From a checkpoint of a small transformer trained on Wikipedia.
Size: 5 heads of 128, vocabulary 9508.
Architecture: RMSNorm before each block, rotary positions, no biases in attention or MLP, untied embeddings.
Each number is 128 + 24 x the weight over its row's rms, rounded and kept within 0 to 255. Layers, rows and columns count from 0. The size above them is the row's rms in percent of the matrix's.

# layer 5 MLP up, 1728x640, rms 0.0306, rows 1086-1120, columns 384-447
size [ 97 101 103  97 104  99  98  96  98 100 101 103  98 101 103  96 100  95 103  98 102 101 103  96  94 100  99 103  99 105  99  99 106 101 101]
[[131  86 175 103 154 125 110 142 156 130 182  75 139 131 153 131 116 166 116 115 113 121  97 116 155 134 112 107 113 121 146  83 139 155 127 118 140 173  71  64  70 133 135 165 125 106 136 130 141 114 117 123 119 126 109 117 106 155 144 101 105 121  91  86]
 [139 124 122 100 147 125 127 116 179 106 139  89 132 101 177 135  91  92 126 109  86 125 140 106 118 133 149 144 136 112 142 155 124 113  99 143 115 106 159 113 128 174 170 109 182 116 130 124 144 122 133  96 139 165 105 139 126 113 127 112 139 140  87 153]
 [131 115  97  94  96 102 110 114 151 143 170 161 161 117  85 137 128 131 110 121 100 130 132 139 156 123  97 121 129  91 149 139 121 149 147 110  90  93 110 172 147 144 126 129 167 119 131 114 140 101 119 142 132 134  67 133  86 162 189 146 129 136 146 216]
 [118 152 198  70 123 141 111 141 117  88  68 122 109 167 156 144 132 140 126 166 144 131 137 167 121 138 142 166 176 116  87 115 132 176  90 118 164 140  67 106 133 137 148 141 117 120 137 156  94 134 125 144  85  81 132 106 167  82 142 141 141  92 135 134]
 [124 130 171 109 106 135 139 124 130 118 156 101 120  78 106 139 128 152 161 115 130 128 141 131 118 106 180 161 148 131  67 126 108 159 156 114 177 100 120 126 105  96 168 131 111 143 138 152 127  98 125 106 162 168 140 148 138 125 139 143 179 152 133 109]
 [126 164 187 127 193 151 110 116 135 136  80 120 117  96 119 151 141 118 131  86 108  88 131 109 134 127 156 158 119 145 135 139 154  94 152 126 149 140 140 143 169 173 126 133 135 157 155 160 145 149  83 151 144 146 126 119 136 131 113  86 134 106 134 119]
 [152 165 186 129 136 144 110 135 160 152  96 134 115 140  97 138  93 133 128 156 116 131 133 124 146  95  78 123 102 123 127 153 115 163 121 132 158 151 104 130  80 150 136 135 128 106 122 117 154 127  98 116 140 130 121 149 139 103 137 160  98 127 186 126]
 [118 120 114 147 125 155 109 120 115 158  77 140 193  81 121 148 149 154  91 132 127 140 156  76 105 105 145 140 132 156 128 113 114 138  69 136 127 124 132 127 132 131 119 110 131 136 117  89 156  84 147 132 122 125 124 129 104 110 111 138 126 146 143 171]
 [137  89 112 113 119 152 107 174 150 124 173 137 162 116 112 146 180 169 114 115 126 127 147 105 167 144  90 109 121 131 164  99  87 165 122  97 121 177 154 130 102 137 160 137 150  77 102 160 124 145 124 134 105 171 131 168 106 160  95 100 112 104 150 101]
 [170 131 136 125 165 116  94 142 170 114 141  87 107 116 131 147 144 143 109 127 156 115 129 132 111 111 138 104 154 140  73 129 146 100 136 135 140 169 122 120 152 127 153 109 136 126 115 130 182 159 165 156 173 146 158  90 159 132 174 145 117 113 136 121]
 [166 126 167 131 135 147 149 116 167  74 113 129 131 140 100 136 130  71 147 183  91 120 119 138  99 112 132 110 135 126 127 138 122 142 143  72 113 116 132 133 145 148  95 113 130 145 160 145 138 110 106 139 169 130  98 170 142 121 125 144 143 136 142 160]
 [113 109 127 160 136 133 102 146 125  77 164 118 103 107 150 113 115 105 107  86  85 152 123 175 136 122  66 139 131  95 133 140 163 124  91 131 152 120 126 156 108  95  73 148 108 175 152  60 122  91 139 148 123 158  88 125 118  63 135 125  87 160  94 150]
 [121 151 116 111 103 140 126 132 143 132 130 109 115 133 122 111 150 127 123 185 155 113 119 112 124 117 106 129 156 153 164 105 130 129 138 153 154 181 161 120 107 105 156 138 167  98 128 125 120 121 130 124 120  58 131  80 117 197 165 159 164 102 150 104]
 [117 142 101 151 133 118 133 161 115 117 164 115  92 131 132 145 137 176 109 132 111 161 102 179 101 108 113 115 147 110 137 117 156  74 151 131 109 131 120 141 107 117 115 128 105  99  85 192 104 169  91 118  97 111 122  96  88 137 138 108 101 107 123 141]
 [105 127  87 137 111  83 146  79 109 146  66  77 166 110 111 117 114 159 151 137  93 135 173  84 172 171 172 145  83 173 149 110 126 104 100 122 128 138 106 119  96 130 139  75 133 101 115 105 111 137 143 123 128  95 134 120 105 101 102 107 170 135 135 108]
 [125 113 129 117 184 149  98 165 126 164 147 122 116 142  92 144 120 130 122 119 109 131 110 126 148 133 160  94 105 134 111 169 134 125 115 138  93 110 133  72  84 112 151 131  74 108 131 117 168 129 136 139 110 127 131 161 128 145 123 188 165  90 103 118]
 [142 156 144 106 127 160 153 130 123  73 134 153 160 122 146 114 105 139 123 183 113 154 110 152 130 103 128 176  80 116 125 122 138 128 130 114 136 129 145 158  54 118 145 129 104 179 123  99 106 133  86 110 147 152 152 163 132 126 174  90 160 153 124 129]
 [140 110  98 113 171 162 118 109 125 113 142 184 151 107 150 161 112 137 107 122 150 149  82  68 113 143 144 117 133 115 153 129 146 110 140 126 134 149 131 173 132  68 104 112 127 142  94 143 168 108 113 109 138 144  93 141 101 177 104 153 104 147 144 134]
 [134 107 126 138 158 118 135 107 158 107 115 143 145 127 136 163 105  83 145 146 136 127 118 119 175 162 113  92 116 142 101 152 135 125 149 143 137 158 107 118 142 114 124 185 124  96 142 116 136  96 130 154 111 157 141 116  85 121  98 162 116  98 137 128]
 [132 157 128 176 124 111 151 132  98 146 131 123 135 142 162 111  97 164 110  91  97 126 121 115 129 153 120 112 153 122 156 134  89 140 129  77  94 115 117  94 103  95 141 103 144 118 138 165 129 108 116 126 184 138 133 123 130 112 129  99 130 139 100  89]
 [115 111  86  74 155 157 120 138 145 113 136 129  87 125 110 113 146  75 142 136  97 130 112 136 138 117 130 137 138 118 122 170 114 149 133 144 127 179 166 155 136 171 103 155 131 104 128 157 146 100 150 154 141 144 115 105 107 134 143 169 176 145 181 150]
 [144 150 167 165 102 119 113 153 154 120 145 132 138 131 155 135 128 143  98 155 149 169 172 179 126 148 103 119 154 125 172 125 108 145 113  99 186 152 149 122 157 147  88 130 108  92 109 100  96 129 162 157 181 133 151  89 169 110 127 108 143  98  81 147]
 [142 140 136 146  87  96  88 118 109  95 116 111 126 137 160 108 148 124 131 113 154 122 129 154 130 107 146  98 148 106 113 166 130 161 119 154 128 111 146 118 165 125 115  94 104 108 121 114 113  76 115 138 128 177 147 150 130 111 142 112 148  91 125 146]
 [170 124 103 173 159  96 168 125 125 128 113 135 116 120 109 115 174 115 121 120 116 121  98 126 191 158 122 141 129 171 117  92 116 150 111 102 145 145 198 131 181 173 114 122  92 143 130 119 132 146 138  92 114 141 112 109  90 154 109 142 154  98  99 116]
 [ 99 162 109 111 125 119 123 118 137 127  78 169 179 178 115  92 116 121 108 115 160 159 113 144 122 122 120 146 155 161 121 116  98 154 145  99 132 123 176 139 146 117 133 106 153 149 116 120 107 113 131 130 142 129 116 138 158 117 145 118 111 125 115 146]
 [120 156  99 119 151 123 137 134 122 123 135 186 177 134 118 118 146 106 158 106 145 114 118 108 153 109 105 137 124 102 130 140 124 128 151 121 172 140 144 105 145 129 107  86 140 175 152 110 136 139 110 110 135 115 137 135  49  94 180 130  96 113 137 120]
 [154 105 126 116 112 131 105 138  94 111  81 139 103 121 109  86 130 173 126 123 119 157  98 169 120 120 162 184 121 151  86 131 112  92 117 138  89 100 128  95 100 104 106 156 156  75 131 102 108 115  75 152 128  99 136 109 141 134  89 133 125 122 121 149]
 [137 119 155 165 126 132 126 121 149 113 133 123 138 142  85 151 126  98 116 123  98 113 133 132 143 154 124  87 135 124 157 127 180 121 160 125  99 116 103 114 145 161 141 120 106 118 123 160 154 167 110 151 147 137 150 144  91 155  90 148 153 173 107 151]
 [134 102 131 141  90 157 147  99 108 147 109 152 116 137 106 168 115 128 111 140 184 100 126 131 133 154 120  84 102 130 139 110 138 129 136 114 143 106 112 124 130 165 101 141 139  81  99 141 128 134 148 117 105  82 112 151 155 109 114 165  94 159 176 154]
 [174 134 161 132 185 118 117 130 126 151 149 152 135 108 167 102  85 167 112 160  87 111 137 131 169 134  84 102 124 157  98  97 154 122 115 124 131 125 116 110 160 110 171 132 124 106 103 108 141 150 124 140 125  91  99 120 109 141 132 110  87 122 131 109]
 [ 60 142 105 115 141 141 156  76 127 115 160 115 121 168 134 136 109  90 108 202  99 117 121 135 158 123 128 167  89 142 162 128 108 170 132 103 123 113 128 100 123 125  75 155 118 113 132 149 138 173  88 138 138 103 152 113 137 115 117 177 149 182 116 120]
 [114 134 189 111 126 166  87 133 123 124  98 120 134 123 132 115 150 128 139 126 150 148  92 120 158 136 131 110 160 128 134 170 148 167 107 120 173 169 141 111 114  97 107 163 110 114 162  85 110 156 129 163 110 128 154 111 133 117 124 112 106 149 130 135]
 [150 129 105 163  93  94 172 132 152  92 179 105 174 124 107 117 144  81 117 140 171 125 112 141 148 132  96 110 124 146  77 141 107 122 129 179 133 104 124 179 142 116 131 124 113 121 159 124 167 108 115 107 110 182 129 120 122 126 154 135 131 131 135 127]
 [116 121 101 163  89 162 138 101 116 125 133 156 129 159 140 156 108 127 166 135 147 142 151 107  97  85 145 174 137 121 142 173 160 110 136 137  96 135 131 164 103 167 128 104 157 112  80 123  69  88 129 120 149 105 135 182 109 154 104 108 139 140 131 122]
 [134 121 140 116 126 124 138  92 142 135  89 139 128 125 131 127 145 126 133  94 109 119  72 158 139 107  89 139 183 110 166 107 122 118 138 156  90 166 113 140 180 165 146  95 126 107  96 146 112 135 144 145  89 128 114 127 107 118 138 144 118 161 167 118]]
# layer 5 MLP down (transposed), 1728x640, rms 0.0266, rows 1086-1120, columns 384-447
size [100 100 102  98 106 100  97  97 100 104 104 104  95 102 101  97 101  97 105 100 101 103 104  99  97 101  99 102  97 106 101 100 104 102 103]
[[114 112 130 108 175 152 115 140 135 131 150 134 148 145  87 159 114 128 103 136 102 141 135  83 185 130 116 119 119 124  92 148 142 139 162  83 175 144 111  87 115 166 195 184 134  90 140 133 168  78 129 118 110  88 125 112 148 112 136  78  82 135 100 135]
 [124  66 132  99 151 121 126 144 162 143 100 160 115 130 155 113 159 130 113 115 148 128 155 130 111 137  99 153 108 143 133 145 155 142 103 105 143 133 127 129 135 125 123  83 148 114 131  99  75 107 143 128 136 141 148 114 123 123 109 120 118 181 172 145]
 [108 144  87 109 134 172 117 159  96 133 139 135 114 106 140 118 107 134 106 126 152 139 114 149  98 105  88 152 118 109  79  89 118 168 127 139 186 156 131 124 133 112 141 124 120  99  74 125 118 142 112 127 143 120 146  88 152 141 105 127 141 124 116 138]
 [140  75  99  96 112 151 152  95 140 137 188 144  88 126 116 146 174 149 100  92 127 139  88 136 130 116 110 159 122 149 165 107 103 112 129 137 130 121 111 191 151 158 106 141 122 147 102 103 114 136 135 126 122 119 160 103 123 107  86 185 122  88 156 100]
 [135 121 128 143 115 126 138 107  97 127 175 149 131 138 163 153 128 115 160 117 141 167 135 126 160 108 129 179 119 127 106  88 119  76 108  84 130  92 120 125 146 141 148 129  85 165  88 143 104 108  96  99 180 176 136 129 142  97 157 142 156 125 118 171]
 [130 126 119 139 149 125 118 143 103 136 166 145 129 116 140 140  91 148 156 127 127 111 140 147 121 135 156 165 108 181 126 103 118 123 111 136 151 124 104 122 100  98  90 155 113 119  74 150 154 150 107  97 115 141 140 154 139 128 126 121 124 102 147  94]
 [122 133 147 138 139 111 142 155 102 138 128 113 147 111 101 160 139 166 110 160 107 107  99 172 120 149 128 177 130 153 138 163 140  99 156 113  90 155 128 157 155 138 103 145 121 146 107 107 146 139 171 104 100 112 122 132 153 180  74 133 114 134 137 157]
 [144 132  96 108 170 151 149 144 172  99 129 125 104 142 129 114 117 114 155 122 131 135  99 101 164 123 131 155  81 157 139  97 131 159 123 108 139 125 147  74 165 112 166 153  98 100 126 153 121 144 150 128 125 134 152 144 168 120 137 110 159 127  81 132]
 [119 115 135 152 124 160 105 112 121 121 121 111 147 127 125 105 137  90 118 109 119 142 144 139 146 138 110 128 160 179 136 191 110  98  80 114 109 140 133 114 142 118 114 136 113 151 127 143 136 101 140 114  96 107 152  88 113 135 177 150 107 112 145 120]
 [118  71 157 107 129 117 107 118 130 158 129  87 144 149 172 126 144  76 132 137 138 149  74 118 141 125 119 128 158 124 152 126 154 146 133 124 115 140 114 133 165 109 145 143 139 141  84 148 141 136 128 106 108 140 123 100 157 123 135 174 118 169 146 168]
 [120 121 172  96 161 118 137 161 134 145 136 115 135  78 102 119 187 114 105 148 103 139 123 161 102 131 139 109  91  89 189 131 136 117 118 162 112 108 144 135 123 157 152 125 148 123 110 111 162 110  82 144 106 133 135 141 132 180 113 125 137 107 134 167]
 [149  94  77 141  83 123 127 101  93 133 103 125 112 121 140 137 174 134  71 122 123 139 122 121 106 115 131 174 113  93 108 154 118 161 149 113 180  97  98 128 127 135 121 139 140 139 155 128 152 118 125 191 137 125 138 103 166 108 115  82 123 110 127  81]
 [124 110 105 108 122 124 128 148 112 114 128 165 158  96 157 142 105 137 142  76 150 121 123  91 146 145 165 120 142  94 126 129 102 137 213 122 146 130  83  80 105 105 180 115 126 146 126 152 131 131 114 124 108  85 126 155 149  76 100 121 129 141 100 110]
 [144 152 160 147 111 154 117 149 152 125 143 110 127 141 117 167 165 162 128  87 154 110  95 149 155 106 176 117 149 130 111  73 152 133 147  91  99 104 124 108 152 126 125 125 110 137 117 150  84 139 108 126  79 109 147 148 124 128 138 107  98 127 138 116]
 [ 97 111 131 180 174 123 107 131 147 134 130  86 143 114 130 161 107 143 101 146 122 135  82  95 157 136 187 163 115 171 170 118 125 146 116 100 119 109 110  96 148 133 148 118 134 102 119 129 129 131 109 129 101 165 156 126 174 112 166 108 143 136 130 149]
 [147  98 170 112 161 139 120 100 128  95 147 134 137 121 194 119 101 130 131 149 171 130 117 136 138 122 138 152 131 115 149 143 110 175 110 168 138 160 150 163 118 128 134 175 131  96  97 154 120 135 120 145 110 140 181 132 156 140 114 133 131 147 102 121]
 [163 147 139 130 154 112 150 123 133 100 123  82 167 112  79 172 116 132  81  85 134 140 127 130 103 142 123  85 133 114 124 151 131 118 160 157 156 136 133 103 126 100 120 148 154 111 114  97 117 137 155  89 118 107  54 114  83 138 145 120 132  98 140 115]
 [145  84  85 117 159 147 137 109 150 146 161 141 134  96 158 149 135 171 121 103 110 114 112 179 108 117 132  82 150 131 118 121 161 112 101 137  79 113 128 156 170 101 179 119 136 135 127 146 128 136  71 101 136 131 102 116 145 138 145 147 130 103 178 124]
 [119 100 132 133 127 104 185 136 105 127 104 108 174 111  94 131  90 140 132 116 137 115  98 106 123  94 103 138 144 120 145 194 155 119  93 142 141 122  98  89 158 138 112  94 145 148 107 136 138 130  85 145 100 118 135 122 115 191 117 112 140 120 115 112]
 [132 146 124 150 177 112 145 174 100 116 108 171 145 123 115 129 109 124 118  47 100 142 100 107 112  97  95 108 126 124 103 132 138 119 109  99 153 123  70  89 110 147 154 129  71  95  87 107 134 145 102 111 117 115 137 109 137 120  72 156 126 135 143 123]
 [116 105 113  79 172 137 101 148 116 126 137 113  91 132 117 111 155 115 153  97 163 154 111 145  88 120 137 148 116  68  93 108 135 123 104 127 120 116 135 158 128 152 135 108 128 132 162 148 140 143 104 142 122 126 106 117 153 138 121 160 112 129 140 123]
 [136  95 155 109  86 118 127 135 158 126 148 130 106 126 128  95  96 131  67 150 166 154 132 154  72 140  94 111 100 129  91  91 142 142 171 156 158 155  82 118 148  89 141 148 139 151 126 155 140 118 115 141 137 127 125 122 158  99 188  94 139 123 134 144]
 [125 129 114 146 119 105 149 123 105 154 135 131 142 119 145 171 105 160 140  70 141 117 119 106 108 124 150 126 144 142 161  72 110 103 111 108 130 129  93 105 154 111 120 139 151 101 129 119 162 119 132 144 126 146 155 104 136 102 140 135 140 133 112 136]
 [121 100 118  89 149 124 101 150  95 175 145 165  73 124 113 128 131 138 133 151 147 158 139 152 160 115 114 103 119 108 103 132 102 145 119 115  99 181 113 130 120 111 140 143 107  99 130  73 143 150 148 156 122 153 106 125 149 110 152 120 143 167 133 121]
 [116 162 120 117 143 128 160 127 113  99 124  49 126 134 168 169 110 145 110 113  99 109 150 125 123 147 112 120 164 125 124 159 163 135 140 110 165 156 118 150 100 128 100 117 121 124  94 123 187 108 101 141 176 162 132  97  80  81 103 130 107 140 159 141]
 [151  87 148  88 168 151 155 127  97 220 127  97  82  91 145 157 118 147 128  86 120  99 106 139 132 115 163 147 107 134 109 118 127 152 118 108 134 108 130 131 162 133 117 131  93 114 137  86 143 113  89  95 109 156 114 121 163 153 144 118 107 123 138 149]
 [ 82 110 114 144 104 145  70 175 140 116 133 100 109 147 105  89 161 149 161 164 132 127 131 161 131 130 127 122 145 109  74 122 126  91 145 113 139 147 152 112 157 150 155 161 149 132 149 136 105 140 196 136 170  96 106  98  78  84 130 146 111 127 112 129]
 [138 107  84 140 139 169 154 157 135 121 115 144 136 133  88 156  92  93 128 119 154 129 107 102 146  86 130 104 111 153 123 129 120 143 102 155 146 155 105 115 160 145 130 138  97 113 104 128 158 140  80 139 144 152 100 102 161 144  91  99 158 149 166  86]
 [152 142 121 131 142  68 167 112 118 106 120 167 131  96 142 115 124 114 116 126 123 112 131 141 161 108 131 107 131 133 140  94 127 132 131 123 103 153 121 104 102 131  96 109 192 117 123 148 153 191 151 149 119 152 116 146 155 161 156 136  89 147 153 124]
 [156 115 153 137 136 125 139 150 151 175 182 148 111 159 179 147  82 125  95 142 143 141 188 177 149 134 121  78 138 141 105 112 158 108 104 137 128 154  99 148 107 111 163 110  98 113 125  76  86 142 169 105 117 142 177 105 110 141 118 116 108 123 135 114]
 [127 141 108 121 131 106 102 153 116 149 100  88 108 124 129 120 154 142 128  77 123 123 129  88 134 143 127 103 153 112 126 139 137 141 154 128 113 105 151 167 127 117 140 102 118 122 125 164 131 101 130 101  96 137 114 129 140  88 145  92 156 106  84 189]
 [139 129 105 123 126 136 116 155 160 119 119 128 145 115 175 160 136 129 156 125 120 166 128 108 128  99 157 107 131 108  78 125 131 107 155 122 150  81 115 108 126 109 117  83 140 106 162 117 113  76 110 127 142 124 133 124 120  41 149 135 133 161 118 101]
 [106 108 117 156 140 110 148 105 133 113 157 118  95 165 156 142 153 103 188 138 118 110 189  93 135 125 103 123 104 171 129  73 135 126 140  92  91  94 109 119 128 163 127  83 119 109 110 127 126 127 117 136 118 124 167  87 159 145 108 120 103 129 156 136]
 [114  96 117 168 109 102 128 135 118 125 118 156 138 139 116 114 110 130 149 132 145 134 120 101 107 143 139 113 135 132 129 112 148  75 134 157 147 150 132 112 140 100 141 174 108 144 125 135  93  96 161 115 141 135 112 154 152 141 104 112 129  81  99 136]
 [134 141 115 138 105 118 160 138 106 167 139 113 125 168 125 131 129 122 143 134 150 181  98 147 145 136 113 133  97 103 133  75 149  89 102 120  81  90 127 143 119 100 139 115 141 148  94 121 117 149 134 148 107  73 109  87 134 102 171 159  84 147 160 112]]
# layer 5 MLP gate, 1728x640, rms 0.0318, rows 1087-1121, columns 384-447
size [ 98 106  96 105 102  99  99  97 103 104 101  95 104 102  99 101  96 100  96 104 109 102  95  95 100 100 104  98 101 100 101 111 100 101 101]
[[127 125 112 107 145  92 139 155 111 157 124 115  89 123 130  97 149 163  76 172 128 119 152 128 126 117 150 128 135 144 134 138 120 107 149 162 100 142 160 125 150 148 135 123 119 112 156 113 137 118 143 154 169 120 126 142 141 157 161  93 107 122 107 146]
 [119 111 175 115 129 109 139 168 142 160 164  99  95 170 125 118 155 100 116 137 143 152 158 118 126 106 109 119 161 155 151 130 145  94 108 140 107 130 128 154 111 131  96 115 162 104 119 120 106 133 119 116 125 142 138 155 154 147 142 136 140 126 156 143]
 [121 119 151  57 112 135 117 156 111 147  97 118 147 126 129 173 151 164  84 135 105 135 151  76 156 146 109 172 110 173 127 107 137 134  86  91 128  85  96 123 176 141 117 154 125 123 144 148 140 115 120 113 110 141 100 139 145 103 133 147 136 150 142 145]
 [136 130 100 127 120 125 123 131 128 108 138 131 149 134 117 123 138 116  97 136 168 162 131 110 112 162 129 159 118 139 117 102  85 142 143 100  97 186 104  91 132 110 111 156 166 124 103 124 126 133 156 140 161 128  76  93 139  92 112 105 106  86 113 135]
 [141 135 132 117 174 147 135 151 145 119 127 123 136 123 103 140 117 133 126 134  63 154 122 150  99 143  88 119 168 111 154 132 110 132 122 114  90 108 144  95 137 158 149 167 109 164  87 119 104  62 122 105 101 126 147 121 117 112  90 107 114 153 108 151]
 [148 138 146 167 118 150 127 160 102 120 116  84 175 150 118 138 124 144 100 111 132 180 144 107  92 154 101 161  88 152 147 130 139 131 154 128 143 143 151 150 108 152 141 117 103 118  91 143  82 156 149 104 127 109 167 124 140 142 207 114 119 104  91 130]
 [128 111 122  88 155 134 146 115 120 112 135 122 127 144 163 113 159 166 156 106 132 111 103 180 144 123 104 131  87  98 151 107 145 124 136 113  95  34 150 107 119 145 147 113 102 102 116 135 167 133 116 151 182 120 135 147 109 126 146  96 167 108  95 132]
 [100 114 162 114 167 138 141 108 135 149 124 102 156  95 143 104 134 140 137 104 152 162 162 131 124 168 167 191 126 162 117 156 125 123 134 130 144 168 120 160 115 120 136 134 133 140 117 110 106  91 190 108 167 102 134 128 118 128 103 134  99 136  96 146]
 [139  95 126 124 167 182 123 132 115 136 130 118  88 148 158 159 146 135 115 131 177 198 121 133 141 161 118 166 137 163 129 105 113 159 116 167 161 138  99 128 145 135 125 141  79  95 117 156 158 145 141  98 117 131  97 150 128 130 145 153 154 132  75 135]
 [146 149 122 143 126 119 134 100 108 129 123  73 168 151 167 119 135 105 140 144  97  98 132 111 141 138 152 112 123 127 177 111 134 102 109 142 134 115 173 163  94 117 104 109 134  91 140  65 128 107 149  83 145 156 118 160 149 138 119 162 134 152 103 127]
 [104 103 144 100 103 138 103 112 151 102 136 127 148 160 134 139 149 105 103 106 134 112  81 146  95 146 117 186 142 141  98 136 180 135 145 133 189 117 156 171 138 135 165 125 140 117 125 143 151 141 111 119 106 114 188 130 142 118 144 128 158 140 167 117]
 [146 114 133 134 119 133 139 128 106 158 105  95 122 109 136 101 184 125 123 140 130 177 164 127 139 105 113 132 137 183 128  85 138 164  75 181 165 115 146 185 119 126 113 152 137  85  98 104 119 110 146 180 146 179 147 108 113 192 153 134 124 106 125 101]
 [102 172  97 161 148 113 124 122 108  78  82  93 174 154 155 163 124 131 137 145 153 152 117 117  92 168 128 136 128 165 129 122 121 164 123 141 121 134 135 123  89  69 141 172 101 141  73 103 149  98 138 154 131 121 182 167 129 123 139 115 126  97 107  92]
 [151 115 129 151  63 100  94 178 126 101  88 147 108 166 162 159  85  93 104  98  72 165 123 157 117 129  84 146 157 136 118 171 108 115 157 118  78 102 174 117 114 142 168 118 165 103 137 142 148 101 112 122 134 128 164 125 149  99 187 128 153 160 148 129]
 [182 111 131 118 111 137 135  76 161 101 136 115 158 145 189 153 123 113 105 142 152 157 146 111 100 134 113 135 132 135 183 104 101 156 160 158 124 169 115 177 147 120 104 113 167 131  86 102  95 120 121 112 164 161 143 180 111  96 135 143 100 154 138 160]
 [125 163 119 132 113 141  82 144 104 147  63 148 124 171 137 123 142 135  81 144 120 136 132  97 119 138 115 116  99 150 133 115 133 118 107 142 196 117 120 105 160 113 151 165 139 106 131 117 103 107 103 146 151 112 138 124  82 120 125 114 143 129 164 105]
 [ 94  85 130 106 141 128 158 128 114 182 150 128 151 130 115  93 155 123 134 144  85 129 131 140 114 160 109 127 156 126 131 157  99 121  95 105 153 123 144 158 122  95 147  74  80 139 131 107 151 120 106 132 127 119 134 152 125 117 112 138 124 118 110 149]
 [131 147 161 107 165 116  85 137 154 152 124 104 123 122 144 142 114 140 122  88 142 139 124 129 121 155 143 109 112 180 106  94 138 134 145 119 155 103 156 156 110 169 121 154  96 102 177  67 147  80 139 140  77 168 144 118  99 103 151 127 120 112 130 120]
 [132 107 125 153  93 187 121 119 163 129 122 107 102 147 128 161 138 110 114 106 176 113 164 152 125 143 133 135 118 127 139 113  92 158 117 123 142 106 150 116 136  89 104  95 130 127 147 153 103 133 158 133 152 174 107 177 136 185 151 173 129 170 111 119]
 [101  84 133 124 130  96 123 123 174 175 162  92 140 124 129 108 165 153 115 146 213 101 143 155 165 110  83 127 147 118 163 129 100 117 100  72 131 138 146 141 129 122  92  67 104 147 126 146 148 109 137 129 127 117 143 134 133 129 114  90  95 108 127 142]
 [119 120 106 114 134 139 131 141 118 111  99 109 135 160  86 145 131 149  87 100 136 156 151  95 127 164  92 113 133 150 151 149 131 167 158 116 131 105 141 131 104 156  76 107 141 158 112 136 106  63 108 133 190 118 121 164 115 108  93 123 141 163 173 122]
 [139 160 155 147 176 116 117 143 147 172 135 129 144 155 122  90 124 139 123 137 119 101 114 127  89 145 168 132 138 129 126 118 143 108 117 139 141 115 116 149 118 135 134 121 159 151 118 129  98 103 103 103 172 132 173 130 150 125 142 103 122 151 153 118]
 [ 73  98 134 168 126 153 149 134 115 126 139 145 130 119 162 154 137 155 110 107 115 162 106 112 101 151 149  81 184 109 127 134 139 163 146 114 166 155 170 136 143 164  99 123  80 109 165 127 125 134 172 149 150 105 122 124 123 123 189  98 116 106 135 146]
 [166 107  90 121  90 150 114 153 122 124 131 126 146  69 118 112 110 164  85 109 118  97 125 113 106 111 185 127 135 115 141 151 131  89 143 127 160 127 150 145 108 134  83 183 117 125 124 147 124 110 180 136 105 132 129 128  96 109 114 129 163 148 103  86]
 [142 159 167 155  82  77 123 130 143 145 128  96  94 159 139 116 115 113 129 104 137 180 171 142 141 111 141 124 124 131 158 121 122 134 108 146 119 131 131 162 135  76 143 124 150 126  64 161  85 128 159 139 153  97 120 125 136 135 137 135 159 158  59  96]
 [151 153 141 110 140 107 121 135 126 145 111  82 105 128 145 146 111 109  84  98 142 127 121 149 114 127 127 123 127 177 126 104 154 107 155 161 104 119 114 129 132 125  95 114 136 128 113 123 104  88  97 170 114 179 104 119  98 129  86 152 111  81 135 151]
 [138 123 135 111 138 153 116  97 147 136  90 111 160 114 114 102 128  96 101 139 131 133 136 126 112 126 109 136 145  89 129 155 150 105  84 136 121  77 163 130 162 147 129 126 128 148  89 133 147 113 120 124 129 119 169 105  72 138 136 145 154 163  91 122]
 [136 151 171 128 138 137  89 127 142 100 144 137 163 159  91  93 138 132 135 139 129 119 154 130 138 107 135 150 154 103 135 117 140  93 111 145 114 183 140 107  73  99 128 121 103  97 131 167 111 134 108 154 139 140  87 109 118 116  92 106 155  96 158  90]
 [184 133  99 103  83  85  94 150 106 136 141 131 123 158 139 139 123 118 126 117 159 162 141  97 127 136 123 109 133 133 106 177 161 157  88 120 124 176 133 138 139 108 108  87 146  93  79 108 144 100 130  88 120 122 127 161 126  83 124 104 118 107 142  87]
 [116 132 123 170 152 171 167 134 118 111 154 117 148 170 113 140 105 136 123 121 130 130 150 117  94 161 117 126 129 130 137 101 115 123 119 108  84 126  98 121  74 169 152 114  82 155 144 159 117 122 168 124 119 128  91 145 137  89 150 119 107 126  55 156]
 [138 109 108 164 156 129  81 160 138 106 112  90 112  98 113 145 124 154 110 149 126 154 159 157 125 104 129 137 146 144 110 128 116 178 148 142 157 126 143 138  83  67  77 104 140 136 128 127 124 122 116 121 137 147 120 140 128 111 124 162 134 173 158 167]
 [168 132 122 109 135 106 101 127 106 128 142 135 120 137 132 170 140  85 105 131 181 149 127 113 134 119 106 123 152 151  81 101 134 110 107 118 168 108 104 136 168 100 113 145 144 105 104 111 142 128 117 105 128 112 163 126 128 129 140 121 137 136  79 129]
 [ 96 160 130 139 138 120 138  93 113 150 116 120 180 167 113 128 139 132 138 143 149 119 183 133 106 110 163 146 123 116 135 111 154 152 112  92 114 110 159 158 131 133  90 138 144 103  95 139 139  92  82  87 126  78 130 136 140 124 140 150 121 159 161  73]
 [135 135 123 113 125 128 133 116 139 152 169 139 124 155 118 158  74  74 115  75 110 138 132 128 131  77 108  99 124 143 133 161 184 155 106 119 134 145 133 126 127 107 120 138 141 110  92 137  90 162 118 103 147 129 129 176 115  77 146 179 126 123 131 118]
 [167 130 116  86 154 124 100  80 127 125 151 144 132 142 156 127 136 118 120 144 103 163 158 104 127 155 155 108 114 135  88 121  98 118 139 139 137 115 157 145 139 140 142 129 127  74  82 154 128 113  84 120 150 104 144 106 136 109 120 136 158 130  96 140]]